Weights of a small transformer language model.
Size: 10 layers, 8 heads of 64, MLP 1344 GeGLU, vocabulary 15958, 47.5M parameters.
Each number is 128 + 24 x the weight over its row's rms, rounded and kept within 0 to 255. Layers, rows and columns count from 0. Numbers have three digits each. The size before them is the row's rms in percent of the matrix's.

# layer 4 MLP down, 512x1344, rms 0.0224, rows 414-496, columns 1184-1215
098:130132097156112124169124135061110137155108177128129142109101164101127166105160135138138118103105
097:117109152129131143124177062116171113111082124138134145155117110125167095160119117146121155164174
100:147130124137130140144101195120081128114119177115164136108147118170117107140118112183114149115114
100:106165102147161160143111111123131162071097128130124167164079134155162104127112155144087164140105
101:118158092126126172127197072114101111158113139156141144183126116125082131112107109150116133101125
100:122113134118122088073123139126129163148127107119177111096129158129117170116118070113126110085150
097:092129101144082118095149158088132095136129100129133150132159137145106125141118133158146149129155
096:120164127106128117128123163151117127133130108147111119141200126121122154108130126117138145132176
099:114141101104121130133148111151100176181161144119188139163076152155158162111176150149118155145150
097:140134096105142095140090126135106116124173087136137137118136120107155165122157123146095129123147
104:141124134097116127107198117129105151127092097123139123140141145114124130160161101118144101144177
102:078169096166133105138111119093131109149125101131130180099096136119140107148116150134150122161128
096:124119161136139143128103121152127115121144113137127079122170080119153150114154141125142128112135
097:137159159147133127126140156127104129120153133044095085112160110130147152138126098148117104152134
096:140081168142150103137076160140106135116165164122163119125113144120109128142096107148101154103102
098:150122153130133144127143131136112147150116143159112146167133144163151114133131143178132109136107
097:109071131175181127138123117157129106164098161168142147137131108132104137128093137160113136134098
099:129103126123175146070114154131122133099197130127141141123130107114094082118081102118089141126091
097:147165137105160134148111142157107085156099114116119134085138126116136127119146150118107141111066
099:130153160125100096113146128119151129167114092184111141114124160121119124122122110139117135104133
103:163123085148101122137122143121113159099129148150140124141095112167124104115139094102163142102112
096:135157131157149145100149106104138106142103137102126100162130105120091135119105127151148146095086
102:123163109116159138148122077134152164082155115136129122129125144104155126107185136141136149122120
097:133111165116097161145095085130100125131116139159116098169145103134150095133122182126121175109155
100:104169095119139141171099167193144120090126114116114154154158147143105138101137164109078136135087
099:163123177104156130149119128115160134092107142143193170153161142102108097118163150128145115107134
101:093098141108113098132117107166133127131113130113134123126121124130158117121139121169129156144136
097:089138171093167125091097172155102101147124110137102138117166104153108128115063111141190143091140
099:166079128118104118151147140135143123145078129108130147175146106123129188113087108124102104153153
101:127152115129065114149143159134145160109086111173107106141107134150129167156140110144089144113096
104:127155134140118156085145119107177141144130086108149158089169150157121134128170089109162142105096
101:135165100139087055058096151128134124103159164124102111166121165124084126159141142115126138109085
101:164149141152178109133120143110092096095112148143141135140125103127121115147111091151145139119140
097:080118131143114126135115104105106100113168112170109152171129168118136126131131138079120104135089
097:168104114134120118152077124082139141084135147148132116119143111149116104117108106163165123139105
099:120155132129125123118133125145135090169111133138113124122114125125129101106115169151113136066134
099:144068142112126127105097129125158117108143136179117116125108128126154118166137174135103148121143
101:148156139066126088111135098160142098125124077130133119128122143120092147121160128126106138143115
100:157094104131177137081121160129131149166146130123133124142157144092127113096080112173103151157089
104:125169154133138147176127151073092113118114140150143082090117130131139110105096109145103128095147
098:128164121104090144129107161128094128086097126071117102142173105116151106139173127150137137153127
101:095121132137140104096163140123129135142140080106143091106159107125117124126137120112178137144102
104:095171189124095073135166159151089117089116150146148169153117111111120169100110108153115121130121
102:142172127125111135128106153135136111164152110112136134125108110168119164127122163116162115154128
101:122131111146106147084141129144131125146132091098124152160074129095148148112108160114176111136137
095:114161112146128145151140121130146133104116150167125109102147089127131149140123147193153132151151
098:138125143120126110132163098151148133128139137158118102129158129127114164127132090097149104157092
098:140136172110162125155108120119203134131150098133123120168141151124134152115148125122112096134188
097:118141116117102093128084160111128145124118119128124110099144137157121147132153156147099146144123
103:104142083137156149135121081103131102100129146168120066131104144118135153131079145139124095116123
102:171145123095173215127131181107142118129139078091120069100112103140092113101114085090115125106173
099:100152149102175173127157128121156153112111107133166122069119131117149114079111182077142091143123
101:138137123119134133131107111109117086084125100105132168131192150135157171121126094124109095138136
097:107197117128114126124162091108117124085127173169125136130142125160133153121149136112139116111094
099:132139125096100099126094122134109107100132191150130116129110147139102109142107153096127106131126
098:128113112117141110116127123097088147090151149124101101116140139089141113176132132133121111141166
103:098091130091120130075125125131085146163135107126151104127081092126137146130137152173164100125093
100:118140128146124139110141111125124167193112141129183114132115125106139134119104136102125135140140
104:122126188081134097110126101122106084155101140120087127157166138156112086144156162126147119127120
096:083116130108112123143122149170097130088125112134127155151146136120128153134157115157099135115127
102:080124128136116164069131167147131142156145125137137107093157120097091159119162205106131135093139
098:103109164122076136129146141154181151140135142071131145131070149147092189181181090148127143121119
095:118122103154069179135107124127104118141168096137128116110092131142147185162108144120100129118147
099:151131133143126184125111150129138183094106152115128164121123064115135115092184111185142143115160
097:143146102123128109118134131158132167100123132123125133134142059139135156166131158114124123140140
101:131156163092110120123166106144127086139109121110149124119152122133118137113134091154111117121084
106:145081130113153120152125134117125147124169135109093168130144114156131064114146115169108113161166
101:134147126128139138124097145103131086112115127153081105105136165116137147191111155133182125117116
097:149135166114125130086144149168141096127114126147127118140124128113158135136130160093114110111149
101:110122134114124126146142142135168134082152127125112116112131130142108081124109175131152114135120
100:106178138130112099132152143152163110129139126146101075087130146163139154096157119083120109149113
100:136144103110132127072116169116100072118090130129114152158154166106113134136136144094110137135123
101:081163130186098155133101099087140125181139115125145122154117111090134160103113115119114153086074
098:163126086155111152148127167108124134164089105132119143138124156117142112132073114100162125130141
099:103104099145124092119101133166113135134124109124133173114152143148127107125105165125139122176092
101:143145106151128106154137110176122137143131157110138077138093125168119182127146119114147105128147
102:162119110140131139139090129126112151114150153096073104105099130153132147134133149104112122163148
096:122115172132159147135151109154119151131144131128147121106068155165124083100170116158126072147108
098:107108091102119149102132120096112107085144145148101127120166127102117120146151098137153141145114
100:119160111144114112116124121107126119110143152139174146128143094175121133149113130152114131118113
099:100135154130146163132146143111152173091084112168146130118140101152108124115130154147137139131141
102:097095091086137147133142128165080109158108060120138137131083124150152156123138140169116120171097
100:141139139128151133137117156105123128125139121157124147141090122081122124128146136158135094155113